From a checkpoint of a small transformer trained on Wikipedia: MLP 704 SwiGLU, rotary positions.
Each number is 128 + 24 x the weight over the matrix's rms, rounded and kept within 0 to 255. Layers, rows and columns count from 0. Numbers have three digits each.

# layer 6 MLP gate, 704x256, rms 0.165, rows 320-356, columns 128-255
107137122174153123063140126150109087123133101128149090128142162145117118097122093125134151162115129095111160112108133155152110124124125159104142082154161091120181084145095097068150099134108140097126116143086097158126112148100162117130075156056121146107101117127124167099133136125128154155103141119105127106093129106141143137101121119091098158155128111166156154168140108126131127118141
138098139110099180126171149130096152062134140131145109135107119131112149085111142106164132096134112113154133129146128162098119122112139125105153183118115145083157109118104137148121116126109136133132127122088117128061152115134109093129145135106127092164099112141131119135132147135164106147106129150142118120144124106134162134158138140160109111125137095107125151129124144140105142154145
111091161123153133087149114111097113135106109155148095115154097141129114084113150134152165141164104143101172122129154096144127161104125152126149139124097170121136144112115179091135133034162138104092128114129145128117159130105116160146131123081131105135115107124127194143162125139112112132130108122121097067158135132157110112121183167164134159127140135100119112137143121141131156080139
129132138159122139106122143145097161124136096149063124107115149129125123142155113170180156129100147148157148111051115124153088127128112097112109108136137063142131166106118127144168128142108126124141107149150138144164165122159160148120119112120087158135146163087076112175121126101163118107128087106108157172105112112124119097104137106103143079108129170144133102140126119156140095147089
127131116128088106113134154117139094126125106132131104139106109134087133106121143187096124072123124101123117107115141108111141124104120154166142145106166141061138144149093151100169131112147081102096162149129135116120135108144190142125133144145096154145137123160132139148105161077157131159125107154086158148146119120125139105136110164139149144114156160128143127125115144122097109103113
117140121135123113113180139135121115144141141163091095152077155171148142144125169110139133131135137117139129112100104113055108127134115103096126128140158087128110117122159120101138124117145172114129124129104143143121148134110134140100119157101127155160160128170150123142092130147112113145092159118100146121154137112081118102143101168095140158157103141124109110135149106120084116111115
134136143133129145157116149125083142173147146109131127165067143165085090141100161127193138153145142074135142098116119124121155172141105103129101125108132111161110141123129069146140137151119133157150112172139142159127160122118156126147124174154140184092107100150132133144139115172108105130093106087134173081128158142100146106139099155134107131140146111134118135143076117157148119128122
121122141111123151088165104120147118120129138107109090140098083120109146166123106131144157130132134129081149139141146137137101121132119160131126086111143184139140129159091130089075136159139187087108105133147130132092158138161166110124127150131113138122142085151114143132121131124148139131140146131159099117096133138146146107114092132164103129126110132132136142124091122128124120141125
176101120109153124094142121169158118151106107127116122157195156111120127173121121130149150150119123129139119110160109148108175124143097136129165100176070092147124123098096136143120126118112114164118143103134116153148101120129138145120098134135121079156140106142114126138109109112106101095107110121102137139122123141091148087202086096175099127105094137142118066122115119111114061142130
131127112095108134122164149097169098150115164123139120124137142143123094129170129133171154108113068151147116133129137120145111140111118133124139138131160145154108114145092150130097111135173147118173106152129157098126137092127104099135117154108135104117102178174179070127149119095133126134125157142149162114086167117142149120113151090136124190113115152150118136126122135111085147130170
136127103119093126120178163159156132133132094126106157153126142115088136123140131115152133134153105101087114095121159118173132071142107163084105135158157138105157112127095117105105171102154159118128170129133131125139104121133155099109136102126154138118113129164111120104122154122139149153164191111103137135116131120135121145128114094149121112122083143129087121110133129124126138140125
146117106094141112185130104144103106151104140160144159157111147097169128122125121143098130144144121162139151113144100124113139086120129129134092129088137124116130149128137146131156115125129116103118131122148110142133124146181117133167131131184176109097089187134092146137109108114136104124150130150122097171118180102147095143134141121121084111119100132132141155110163129150133149117160
122131118107158145151152119073113141117095142152099119142115153109124162134135120135095105121144137089136067122145155131109102145148107151127138135130090125145093138136145126126151117124088109103161127112120151146134163078134096123120161170126139120171123122145108129135122105164117132154112120139152109114112156091145151145143167131130138078121172067083158119145108150114103129125170
146129116130115128121120126105130132143121119123130145134159137169138112107131127168125157111157121096121097144153125093144130076110130125128112131130175125155104129083124108127128193098130108135125157106143126096138138144136163094127155163152155113096130107156160154103133162170177060141138133144125120107141155169176116100138129140154102129165146114139122096094095132151177143143148
128139154120140158117127177116137132113137140154134088131143110133157127131097146081175159098163141185132142129137137088165101153153150085186088115170120168139131126129136089100143095084125150159119143141133156123119147141106129108106135122112171122123116157085126105175093114122100138122155103197119102149123124106136107143129128130093120139140127127125153125132155139113112116176129
145166115142141135142104131122138130116166137161129116166137161111098139117127132163131146133142083073127077144099146098094103132125146112137158145152090158123165064128121102113135115151068113163125119140150110097073153085135121096135104135108116135163141121131100131153160126135136079111086126106098138215170094101128085120129146164122137065116173123093174153134130122123111143160103
162107164173105136136143149159152130117117155115137122131131113140103125103156148142150172131135177111115170147116139128117099155118114144113103177126148108151133125126140138174159124106172123114098142159156181108103122096102132135169122117131136126096180150132088164138135113099120162111109107161094131091166162142118108131133140148154132101120166158138135165144134108117113182075140
141131107149132130097125136124092122111118091144116115159128147181115126140164113129113083155078151130136151125142129103109116125142111126126101138157106120179145103131115124116152103146142130126125122107165120100134089130140093151150112110121120117112146059144091093148105120142139152115107115173108088113117107091160139094153139121156113147122130144157135143164147114119101114116141
131104128132089141133122147092146152143114148125103130139046109176112144086140099159124135156127154144107109128102138094133137134151167106119132089128148141119131107144131129138098121113164129075134168137166122115118153117129104150107140171179091128129157141139115146119126164168115127119096127141132115121102148146154119123121131105168087159120089142130105150163142135142143114101124
108102149120166137082090123123121142142100138131135104129121142142115132117145107141116118101114139145150156100158123138118146137084157167093118149085139120102107142106171118130135146129109153148136109122116149116165083159119145141140114121160120177097094148081102077148141149133173147131129116129137113145133122146082148110091133127173149143122112107158127156138106100137109162103133
121139139115124106153080103131057108094137119159105139114066153097149112137126100153136114150164169171146159138132142113064115124122118106163113130076119134108133102127099131096129123118124133107089164135141085092131114111152121122136121140138130146137136098147140160147132125160135146141117162127103140165122138098147132117101062133121087113107117103084144107118144159160104149150149
148123125137137102107112105153074136181166108105119113142118121137109141125173123134142101092081128111149108150147124105142096126139132105117120140144132142124114170153118111147134129127116131130119159141192149135132179166148102137143147124077146097134175100107107143174110120100103083115104139100169099117099128140078164131170113094162145137151100184138167081130142126148112139126174
145128138137123122111129148117119132120139168137081121098091116145104136171114106130112150118123122139130146088110138092171078109132161147109145146168102120164133127114107129109134131092124116081098203119125094185135082100138129109137161127128147083085134130086077143126108126120137141087121123131142117115144133144137138129115176138113113128224171127131147120093129131147156109156167
122133145174122163130136160103135112162120128137103120132108115132137110112163109159108090118132154146121128135107135115156079137115129155171118103140145093176109130089148118169169116127146119142109177159111174103131124135095169114135148138107174131129152117135157147111124145142123108132077109152131127154122147175122108158122143153165108148127147123094121123092135151137143079142093
146155092146091114110096134124128117156091169084130157121126094145103110095156146127166145133119130167103107116134155116127121125118123091113144133102146129129110138159181129098131129148110149114130118109141102172159133155131092084133194114135121101132106117104146182111119114091092113101126106134119198115109158127143128166118137136146099096096140104098113127106103109156143088150122
154175138131162149151126129123143118138107138131171128120141133129182153203159141133100119155106103137120124142134130123107143123163109118117099138127122141112083083155156131115143091118105131151168156149138173152126126181140109131155086155096133109132123112140120157153145138178104111138153128083095112132076061127108145143157124140102157129105106146181115110099171137138091129133145
134126118132104134116108207111119134121141127150121120127105142106092108125088111131083108113122130127127149114127136130109154161142163099137083108118126156091122111129117112136130123121076182123130157118072114130068122115137126118131160114130157160139159160114124104108099137119158120090116170146150153107141121147097137121105176132200087101138140163112110147099107105116126156119070
127101086110116125140110122116106118123154116097098146135112137109147068122139122104120077124141093138167093164115118152141118111111121136078134120113190088095125162130125135129133119144147103131110101057176119129126123114155143139139124130106168078180115080128127101165114080103116092151152131120149122145110128109165113082137148115122092155107155137103091145157111143152120143170145
169095113107123157174176109138098118133204102113127117112155133145154165118109132121159150121141151139105102129136140155093129163106124165140150108134119094141112099151137092123096141160137116108108163124196132129140125136154161150167141109125110145118114164173114091118111099133130166139120127111128096100096107143136112090089124162127104093134107131130096096133171170133133169103132
129084101153119117109117094087131125135124164158118145143140140139146129136174124101122114173100186124142110107173100088103133140167146117139094123125086140097147109133096116125140102119125128137125163167090134148113097130113152118138147104120118108103117163067113089166134191130133168136111108130137111152128096084113147088160098103144149093107161138112128137116115141117162130144157
129146136127122126124085142151138042122130114112142088143095094122147110111115126145145168149125133109127115121136139139146098133172087093119099110141137158107138113096123118131139142154138128158146150125146138148131127122117105101152134162116098172132100098158141113150097143077150155167106142102113118195126127126114159151126136084131130127102069100125116167131144124156134151117149
127128097160128093194159172096153125125104126119167123083145118101132081141170145120104119094107098131107101145139111167128141139100131119100127122109144112132116108112166110138154118072154160083145120133112120164132129110175130153145052124098164110122137113131120126112054127121117179109118159121158119131120161114086174137135128111125086118183121119090158135103151091119108134140149
138170067117135108123113155167142111120088080153113162122133081119162091140141090140175152092098113164154139150076131095084132101131130120094090106149126095160146154139096114150138100113136130090101118087100105128096083157121143129134141143113154112110183143160120150090136096096128142127112138119109154120096098135120137149130129126155151109142148153104116129129122122124113141105156
110108080123085170145109148136176121114149117131138126091106152102142103141083123088156117130093131136143139146105149152090112171111118094061126161121089155128090140131132163113124131117114068158134104163138144123149131116152126129157135130116170121174099141144091126172098151113127114131152141131149133189119126108118112119116144155117108132165147117114156114121153097111190128120154
122127082112140081115110148122139145128137139081103143118105134131142101180127107106109145090137125164129138144142135138139094128139096104109107183073112107092165118202102105162097156130095161149099150135158142105106127113096113154127144104058136089165106120118131093107119116139129109175116132115125123110178049101118157154125138122147077108166132118115145131101152119117150183147127
140146115127127139159171072096115141134110183162104079136158115099087108144104139146183145146159129104129114131133132104127129127096134103131104187109130112108145111163113091108147135104092110156117121061188126080119147132129136120104100124126118111149111112106130125133152149135094084114144115145124091128106117113159092118124100127124130137109148133105141124166181143089119122115156
144173148148108163125110105143119119105152158095132141118153116101131131120132125085140140105144154104138097111109144150116100140135088083118109149122119123115100111128125126120088103095106129143097096141125148158137097121169131136084120069125109092147134106092147157136125124138109069153082111114178103131125134103108144093115135158137118144139175112121140182097109168092113146096144
# layer 6 MLP up, 704x256, rms 0.181, rows 320-355, columns 128-255
118105156112133143093102115145097151127099170106133102141068140158126132159129139157058139143145123119136155093153156087147084114142118130129141169132137152117127120126140124137121105136157155134145106064108104118137143087109102121143126126111121176092171160112146092136120111146103151151122164099106129137101106121127121131124072165072099121124114147125151096156136139161141141078160
164073150174120103121120108161148122130134141156107126142142142104111110112167110153134148086128133124147126105091118106142127140148098151112114117148140147140111115129115104136100093088126091101103108128110109137133179150107123151149113109131156099178126162104105111117142163114129112108141138094141104180121125123150090130106140141159170117135138119142118149113133098120112146131146
133113131146106125070179138110157120171118126136155084132149156137100168122103129122144125104117139125139117125135174140103100094127114140113131118122110071122082157109156125146150150127145123121105090108106130125100100118091086152131151113105132129134116169148106145121104143183126148099123124101128162134154131148120111150135142150103132158119119088126133118134098146114165150115057
115127143137162116141115133164087106141133121141146124137140118160155108097119123130095138154086174153134109157128087119139107142154118106138132140102162129115129138135134105120170135142185168133168070140119118155148103137151155136143099142132105141126129116105112102141143106140135116157121080089128124138138122149126145086112132123101111126124151120097145203135104093150147177149139
157103118158147121151140126124131120129140097150153139166088123148132101121153141142135165193118132136150145127175113126144134108177131080101148090124161134143108096145126115124113099134149105152106142122139124179117140110093144154121144111117129116101127173188141094141120140162166120139139121130121094109120156125132146081083109110115132141090152104098148139134169132171140093213149
108134109095106145156110136111165155139120083126086146148155156139162104143123134102117077138123122130173151093101101157143115113096100134125144132146162141108072156108150115167110132135097134142134120158134111094129150178193140146081129110137161119138148130168159090095130139192135158112139127150148165170121130096118105107120099116137106123141082124108156150143128099140143150175113
136111133124156124121166177152111128130110112136112177094116117142115146130053133126172114133170116152151156142137145121114165108095120127102133158111163120178143118136136122081162135153122156161112113096156134147144149127116139124160112079128159132098166137112144097105166143155160142110124124120144135089110142116140126117147139130099121164124156150120156096128134143157120124115161
080135122129118155143154138147117141126131124148133131156136132129113138136131159115088117133103123108081107106108094164173165098158149152156110168061097156126142155137134103106087131088142124138123140092081138097123137126118146115184139132090141120123117153094186184146129143139120174101097136142102067132113126092128158097142112145123171136074128156163128138121119146119137084089092
132146073126172083158107133095132133144132092123126114133134108136140179126164118124119129095118092136119128110135140152140082093155095118120105108139109141137137133087112124140130163069204136082143126110170139177070081136127122122109131172115143136143184120122120117109145155152094160106090154089144104120115111096179143103122106131086179131139138088133129148146180122128196137145135
127143140148152122128107115134157141118148106163144139158136103146133149159143119168117147143140110110113100093148124144113099126166149099067141084075116103154146158144098119102165099151113077137117094076138122136120094100094107096122110092119131125108094161088114132129116167115090104121157162121120127113145144082167115097157131120120124140085109107081130113114137170128098124157106
127128128130120143146083131159129131122139111117146063114155119146169115147089141126101155134127153132136128117148156104152078136125124138114137109115089124136099111121133112117116125118120115103140126131130137105128116090138144096113129116109159139084125135139148119108119150139104141121156138144169137127157126100103109123117146096102092126076101150122136144165099095134103096128129
114134171133143157106123135155167108100130123129146129131123091190108137125118105139139109127147134133102119160177070090089087057092118141148127184088096140111056141145097158155117125071123146116124110138148136111125164108141140125102140114145107150104132144131099163136169124095157128167151104158144113141116145142092157116101122114143144123155111128123126154131123113131092132148130
139105163137135128113135088149159121129120102103091144148146147126127097154151090125133136149139146104132095129142170120104144121123123119126090131116104141140149108164104194135171124161147134133109129092120150150128137134130132129149119147101148121080128149119130111124084112112132138162133135121156120120159100152139125132098150123151103129129086083115141168123156168139154154093139
148151136157147125119112135141137121104123145113109155110157132140077132130114132123062165126133139149133076151106129124136140121141110081121172125128150093109107114145142109173130149122147184118142141108137119135133118115116097121144119101104092128103144136127118122166151106163167101154124154128143131137142092134142069120128118138153113162134113117143123124125091127117138104133114
072075111081146113135147112166133118110093142137132104150084144123138142134141109152122126092116094139103103118078133100125152098130153136119155113137145123147150131112106144108084125098124132090134177101141138155156140092139137121114111140097135129113084108109128146149136132155103123142077087093128146121085162149118144142115138148157104142135094106116119121172134147110150131155113
147073119144112118094131101152141126140121136127142101158143148142165152125170159126139087093185105138143139111111149110124145105185142127148147120105123076137142139131160120130142155096137080120145105133143114180138162112133097179103115117156114075068171153086151148123135136128100069176142100142179131099110133116108075147130083141125157108124158111138145133154136173169166080093133
147135135162106131158120134162147111141147100142124139146126115145157083113081111130151167134116091102139121131121135121098129094142135145119159131116145110112100141104137155171164116128117122111113117144123125124142153101153156174092162141100128138138162086145159166094120154123106090120173161137133081092104160117159188110133133121121104077118147129123180149125179121135147131173100
134110143119125108103147117137107130101077094187153148142145161094108183113102146128117152124131087137114134163123143138139134109134157165112120101128113128141130156128122146108166173179149131108111142127124132134102137124164106116144117139135087129152124115124159183154077171129134119103141159173137142144128121083171180084095111111150117127133112145136111163100111120097091148128099
135102111118112128128155127147117123160115168135148160096082128111110125154124112111105111138142165108127115130138118152149125157154146126100089117075129161146118138135165135135166139123126092134160159108151132118103161124139112105158133157139133136096146148089118127119114147123147123125114130136126132120131119144131118138108157132145119171134137168159138115141107093106154113105167
095139112172124189149082141147158089145171144145129121121134117125133112098099106117120117121152137160169110146147181110079121130174117120111103144153130136168119110160153169113140095103133132096139089133125100153139146090130119119106159110126095130168159136140156110133126150126121161126142143130107094136111130176169093137109158146142141171110147104100159104187105133135147093138150
093169158110127168082155110136180152156133135139153133110116092114164126148130105128149121158138088116092143132092092154128145163155115118071141082178098132130199154135116123175135098110124201172150113154114110151110197134131129182109090108150125130136106123134172124114149118126146113182111113123168107139175130128166109123082105140142105109186113128113141119099110143123097102113111
131124158089139152107133188103121162106152195126062120157117100094144107183137126092099120152130089127130146108138140161082148101122101131163135116108131106119131075145099150135107189153142134147106137164126090145124099119141135126105106127155162134108143131121196141106099141140143137121153135136121131123153105130155111135101148138121140122113125120150092135120148117130134128132099
099091126060088156175107123136133134152162152129161163086164077126104110156099170133159151132165122134130128143121123177163124119124117094105132163126111149126103120141143087098179118139134127140101143114117083106098075148139114123137146124131136149116118133111105150128127142141137130089128125129101118137144104113118161129111122113125164149141135106135123139154108126137120109142131
185148147132142153121072133149144127171130136119127129116066099153173142148148082096150125131112142125149130144125147126115084132133170101097118191111141152136160145149077119118128166112121105168086121114123112148127124113127088116117132120137140122107125111102134107132141097130143139111127084122151085124159119137090129115102137152164157079102184113156126148139165137145170114147112
078157125121130126080109119117169123157118145128114160125099167167136154129160153152112109159124136107184120135121117118139165117150146140117093130131113146108110108127101139129103130117142126140132133148105116100082112126100095148124141119123126174135133133152140116104132128131167136114157120153131132118116129129124127163092164152126111166123133115115122145154125111118125137133157
138141123130131113176131103168133086137094138160138178118078166131185138082121124151127103108097128128186112087150125114124101100133065091094141146157109117159105163129130091143143124117130120130141146104145112141125146111159112132089114123138079117151152170141164104125161159144121135114133168106106113179134118141128123134130126116117113144156089095191114145127132134133146152135168
106148164126114126134124108115154090107093138092082113091124101141133114132148152089117111149161127109139113090109078132118085122128129101151116084131130116146153178159139110129130126087143097102080099127099172136148097150118134116140118120128153104147147116142095103114156108130094098127134162109174154122146102123154101136133153120166056129122101178090116130158137153115143083119102
156119120143131120138159136148144124147152131169132135130158122131134090137109136129134155141118122093085090115136122135160121125147126129149129099160096122155124150082120123137120164129115126151092123097074140119071095094126135129087127145112125104115126074134096143157101106118169133149104112091192122080111155112129158102159119170092146107108130113087096127115136133163114136098120
130108136132128122143084123149132132136142112130153130101172160142141171133115132124120153155128103118137074169122127133127148151203090105105131142142118135132181115120123117144161142142133135123112096125087138124161127105180153107124144142195156174123149168104157115111110122152122172138163147170095133104116152095126129141120133126121097131120139137158113158107142176121150158129140
115144129104095168176140136092081125157176097128131179128160143118101146119151124151156120109150132142115114128116121117108100125091128164135162135096147118169091174122162109121103122124125136080100104143095107110108145064168117106117126109146112117061145138123100110155131145130101127134141111158072107118073135091173079127117125134086094090168144129147143142186122107107172147100139
142123084164122145118144130143118110100131149109147120082107123136119130141115133118166110138097106114120104145146110131150127082150130094099131087105120125164137098171164141138121143120179128111197140150116116127126102134134067187157110150140151132152077134102145141168176125106114112147112159078105114163139118126138159120114135139133130113098109136109170165126144163139153111123146
118133130151124100119134126105141133112127130142109171118098118102113137113111102132124152109108182110147104121114113103118091128140096129132098172136118139105167135093151160146115108108138120137136109118127112099121091109088143095141068099116115141081132079141159123114121124120113142125142142097139088141116129079166100131115136142100111134141094093117129118145107152094074118110178
132131106121136088077146107121159115135155162136133126124140112133092086104113137128123178121138120156185174146078113145128150157121155181152128123148169154102150102166134123103149099118128140174075120118137128140134153117113146101173135120133153116094118133145098144118118075109114161129145121156101100107147092104115102138164104107129161100129131117134104131138096096133152118108131
147090123113139144133122117148141165128120118116157097112141096108162085111132132162082157158087107092139131073099101095133109167133103083106149121119145145132141137126124140086162133168153118155171102106115170135124155103118119126138110154119129154082105096112147143152135136146129109164177107103138127113113150113083102095155078102120117147142108111127089135165093128112074126148130
133141083115162125146116148113143166132129126117105145122105148062122123155082134164106134128149087099124140112165092159187147158170145211144102125134165119159149152131160103191114123102105103155101136113121152159123098075126105201117172100141093115124178111100144140107144156166125127103122160176130102146172154085127108189104100167099075126125090082050120085132104150110113185100122
111103150117124150118130146154117136077134151120144104126116111124139068118116108180171118131184165097101142121107123093118090124081146142117154083095122136108115161122117178112095170083125050040123091098136134111138143115140093108133120093102124136111148150088110135178150113118129110091126166173124105120120111125121158088148140102107159127158139157070139130148136149116135157145165
# layer 6 MLP down (transposed), 704x256, rms 0.179, rows 320-355, columns 128-255
187135132119129159144100138149108108159156147150128118105141130133088133142122135125120103132119143144151113142135137126122135115158135139108159135083140172139163118197141119147134130145155112134058120121136123155108113126135057118151116102125105115124109114118179141114113087155121135105089117127185119099107133151119175120152188101130116138089121115158156170113102136120128147132063
132109113164150109120095132130110132100092109158137135191131157099075129149160140140127148149125098117138113111134136085138145164184136107121169113132188176086077149139094124119146102131099125119116136126114087148121147088116142134142120053141152125121095123128145119138107136104112116161193145088120140132095146121098149131126134175133136092120113168133163152138176127159138089148101
156165096121135137172112124135104093153155119146089120120096137136096149192146111090118124137122132160154133196132136144148098098141144123147111121149139180135121138169153090121122099165136125120152148130142132109128110114124120103134131132114096126145186141133151113111108120078120163109131118099109124121113097145114185176093122080094130111123187125127091129126147144135152123164171
139095090113142094117155159128155141129135138098125145143171115088148110133101125161096150125157084105124135110140136108105148127152124144077147129173122096081120108097093149102162186167104111119153145091101146114161087124096120102103122137095131126071164130101166162100118132106125135160166088130136137129141138111127123093123173101082123098118126154120129141047088098101127178119111
118112105100149136104130164168140149103096092159138112141133137128103154129110148107125105130092121127120122137144093123172128143185084128110133118113132116085161190114175088160130135127096138116136158165140145160142125131139109130122159114164103140123157137117073103113137116127127138115093159128074122114198154150111159113146124117147083144147101118108133138134093122143128115126117
082118170147123140133130110133157143130113091123163099160133153152120163115066088147124131138150132074132140077110122172145126106168111115117092083122118074152141135100123153145156126118143089096087141116133120118155145156156129116104110122141146118148138113094127138115145110128084156096157117070097114060127137106114134134133134188115111140116140156108114101109083117119111141149165
152140130094131109132124155140152107151145116159117139142156141155147125110121167116122111122137134120101144144181124068097080143169094193126143113149116134148115135125123097143093124094103099131122112112080127152124159122157067150131142096113125142139128145141145125129089127071160152153133130115156142164127118193094169155126111162159142144132115141128139113113092112118122165146151
123125134100149082122127146106092137115147131109131104088105074103124130136157131181085102110139163117133133115118101094129133135093116077104101146108116116118123140126137083134103127143142112110119095132077125189108119129142115164120093157158110123156107137165107164133137120126153133102134134105102122100101129126168111114156122140116137160123154138118168151079136117106139179098123
161103113082116088149141111111100131144138131148125158151117092145105100101117125134104143093094095129155134131139115126147132126110100114125135126142153092137108149128094126103134132168160127129127112103156126104109096134107104091145145086121085079117140116106115142135171107139160127113136080114175139120105131143079123108115118170111148137142098136120126100127150081133144161132112
124113102119097106107121089144127131127097139091124171126124145166092119137164100096106065145121137131134115107138115158129104136151094088107124084101130091109094149112156130086124130141127126130107145107161124157105141149198110134138134131102120100160138115099102116179130126126140127127108135156123117147166127129145102135113176114082091130131142104144115092121101109131103080059124
149148137117127092133143091137089134137111134129142132159139138116113113136116111112152142110150128102130119159137105155114140117123110118142118101128112125112122118130113174137111132133150130109143131174116151128099163129121108118124116125157123139178140146121110157109147111097142144168138136138133108102095152162098124182122095112162148139163134172113101108119125143142153132131137
111168128121118161060152152137127117122119136128151127178144060177145166146099162085086170138129143131137107172171058160119076081148120119083106114141128172137152096090129131101162122097145090116141108119099104132114131177092116148119152124121166146105137130193148090095172141140137159163121156145130157100120116123108138129081124124098120143126128103125159132136141113097144127090131
137133092118120119090141078115134120146091099148159102153144103126140114146151157105127093128074104142147128145112093125113116096153102163180120145110109115185147138130157120097175127117125115140115090165096077114144138137097130150090121096124121140149179090130124156120148129092103131128135160131141184135123116113108109141123080156134093153100161121107171141151090096144080148112118
121107123115119119107167135088123130113188109152140129149131141132108097103117123147167152130142139125129124126120151115117082133138150147167121112140132136126131132160135147151144111124128097130088174123143119130101168124132114163131073099100106141085125120120118147101163125144100114147107122110121124176132141130139145129128110137130125155149144218131125083143133129125089114218121
145150114130129116122092146133112093116126114164130160101091109136139146119131110124144181145143115122121120137100175149154111104159126108120115119155093137118109133138153122117150114151099152145128100155163141144162172129173129136110141152123126163102094128080155113080160124107165177140158131110138160118144130102166123108066122123114133111154152084120134132089135121145147161176164
154111099097146096105143111100091110095132130135098121107162100113136096105137112104099166151149121141091087118120082110102138085168139134082106077124128143173141147126146131113142136143140120144118121070107119089119126131118177174124137156132110097141157148120125146131127164117102115124102150146150091106134160125148088080154069072125109147140135149137145072145121106160154154144125
133146196095120110142136137113120152115128101150107134110107159110101125123101133113111108088161131134105108099116133134119178118142135104089113105119119133125134103133086115143186144082145143105121101155081167131108114115106130112122142144126118141130123120125104104088137168107154130115098122140158151130102137161149116143145132163126164129102153176152086114124090130152147164152173
137143104095110168124154137088129120143162135187127123119141138093144101094116110155141154145110054103122146137119078144112148155096134120098120154133164150108159129113110121175117135135147140038116108102086079112120153169127142115162083122115175093150163154129152169130143110111184122130126122113146086152142118141106103121151165086141099151153149149107124107096140097119142103126170
119131142134171126140130111127121101114134121133139094122137156147119107129141105136140121150134131090153117136151092150160109127151099120097135139130126147122141134069115138080150143157143112120109108105143082161127088120135158139154145095117109125103138128170114124165111141158154141169103133145098149112135131152117138085129098117077149091139092119132112068154151167120120144211189
129132111131166147195117093093134128107139147140158155161158131107109159175125085132107161127112125139131111117145095128144155106105138127085103129108124166123140107131131156127083105125109106179153138104160145118167128116127137125171108135121136155142101106126125105170159127069119115169154128117154096110138122132121175137132161110137106131129182139103118131141123140119092129048175
121130120106168118078129136138078152124155100156107133131158147105121112099124094090088148151161156134165098114159158157130081157171133109113103101082096131096169103143106189128134151111139138165164104110176105132137141096147130114135159123110137082124145121083086148124143149130124122114138165110123091117125109091127098149080103146125152128143081124095150113118094099134163145089193
118113152109137120199133144117096150103149131081185101175118121132146115143108186164133139126123103130150122115132106117130094100159117134132121113131128179155187142107125111162139111171125108177129126127114129163134170076132122128182138096073137141122100105165114096105178148140097073131145155130135091132076154149111184155148126100130063105137133138143127112130177136127132179118143
123132112091099148168147152172126145156140083107114125132120122124124178112155092149140110142124124133147157153162107155118153165110120119125156129093152112131132138100087103141137129179122132151104164167075123102144108151147136118100141106164155127098168193137191102078150145099125130145131113139085120164089106153104117147121119125157091121152122120165102108142136133119133116124166
132138174122145108116121133143147105130135085127103125131113081158092130169090145116134131125118116135124153117152173145132139109165172121091139115144174096138123142139153118117124115122137156138137144137155132132120135141092098096148137127106109100116133168134102120197131152097108127126131124086143111137129147163138142075099133154159105105123129156095104124118151121121133117188160
130136087106152107149139119159135133126149129130100117155119158105102151109117086125106116139130127130153150149119127153117132126161111128102142118131105121151134089117109146121107108123120141134119148151121118126101104145125146144149099138130162140126132138109141093178159120181161130152137121114122104129133143127118112093150096110133102120135104161133142089130146130115142155088135
097087131113112127120138126148126094169062195104132135096157100133122075146172116134099094138125108142147134106144130145091134139098110152131146098132113129144127108111102114108139127084139123131100118124086166119071147096137138130136108145134129150103137110114119101123192122119144093092100128136173101128097145134115093104131152113128111150113133110081109108141116165154116140135138
118093113095110105127119125115116135169121119136075128114109126144109129102125120108127134151130164094163058149088074109125145107113162126076071143153115150145124110136138116115118140144151130117140136156150171143106119166102162105144138104112125151137136137125145138120140123149106145137150142084169121149119103162142162126139142131071170091124137151112167127127157143085132147121143
162155131089120093190121176114102141118083149124110114135104131134137129075197139118077095127133146122115091110118122157136109146104166128138127114145141103124163114129124121146126104116136095134103123116177144128131139105158105124131149120158129103150132173147146108142132110137146109154153128121074133134122125133115073123076171093100102174149166095132103156123161132160145108046133
099110144176140151175123146113171128134126143129129121178134109149100114078151119092186150140113135132090131118115113126161184081138159089091128107127125111102138144140134139116150103107115137116137163164069149132160119097119113142114148171151106149099167165139098129141099117137107110161156091162119122086132104123114161150136182131108162091135117125126131115142144102127117143127160
081141138151074120122137131120115151153097151107096102122132132153128134117126114156135151120114100144122135129063138109091140100102117122116191143131153142141140148142154117083135141128108096129178107085139158119138121091143144134107142113102170101151126130142041131133119124096138098115115154140100056128140141127125108123123153140140162119154110108159121118109131158124145147123146
130148151115135149123117117142110152157155102099125142112119140109113118079136149154089112122131108145137126123126113133108163138122148139135091138103140105138140125105121153161117111160094127113136154116180105135130129140072102135140161109137147136173121134091105104130115085169113146126124141099108182125152094127114153093174117137132096118130123126137101110130133128123111079139086
116087128059120105114143154143115140160092140152130170131108085161203127151120138142125176141105131170132124130117126137101125136104131137128093119116093155154127145143102136106182162152083103165131106134100133160140108101166122113132173123131109149100113152134116112156127033122132138110113111134113107130134118115117101123145074149158105125138148168129136141111127143132164123135156
086115104109132103135172131104132132136189102107188166123126112117162097106171121137134167072132151120122091121085113137148130117112143185153099145172178152095176111157143128144111146121126129145139137150136134138127119134124145135122134155155148145128161150208119130127163118159135103147152133138128161131078082090141125156154091104124133149129136097135169156134159132130119108182163
145121138127145133149099135135074129100110111139126161118159117112112146200123111101156148137163168085129115129125116137120130123136129132110138132158147160083108132138139125125136117121155144120159120142139164136163132081152113103136152128129098130181138146163109147125139143151121169110133105120091149113181117173128164133128150171115151097115151146120133147168128108118108132082139
143113101160084141131164131069092112095162074116107165130115123140108106120123161170136120142168111156120081159139151147147124113142129137115104102123163073085174111139163166171113127174155102141146099159103135128124145077146041139149117131142170127108167144136149125073118105159108127172145087106122138127144174147112112148105106138131142149148130060078126147106088130140125089119147
161110123091140081115138157116108134138150132137172116109154139118121062158096110179168135145088155165101122123146138127106131130115193132128117084123112140094136187158097103158116106107093147155125113136084131108123155124169132114128118124103127172161133098115107136111157070102113133154133131117112090127116129113150136107090131154130161083111133117089116145120141148098154150062133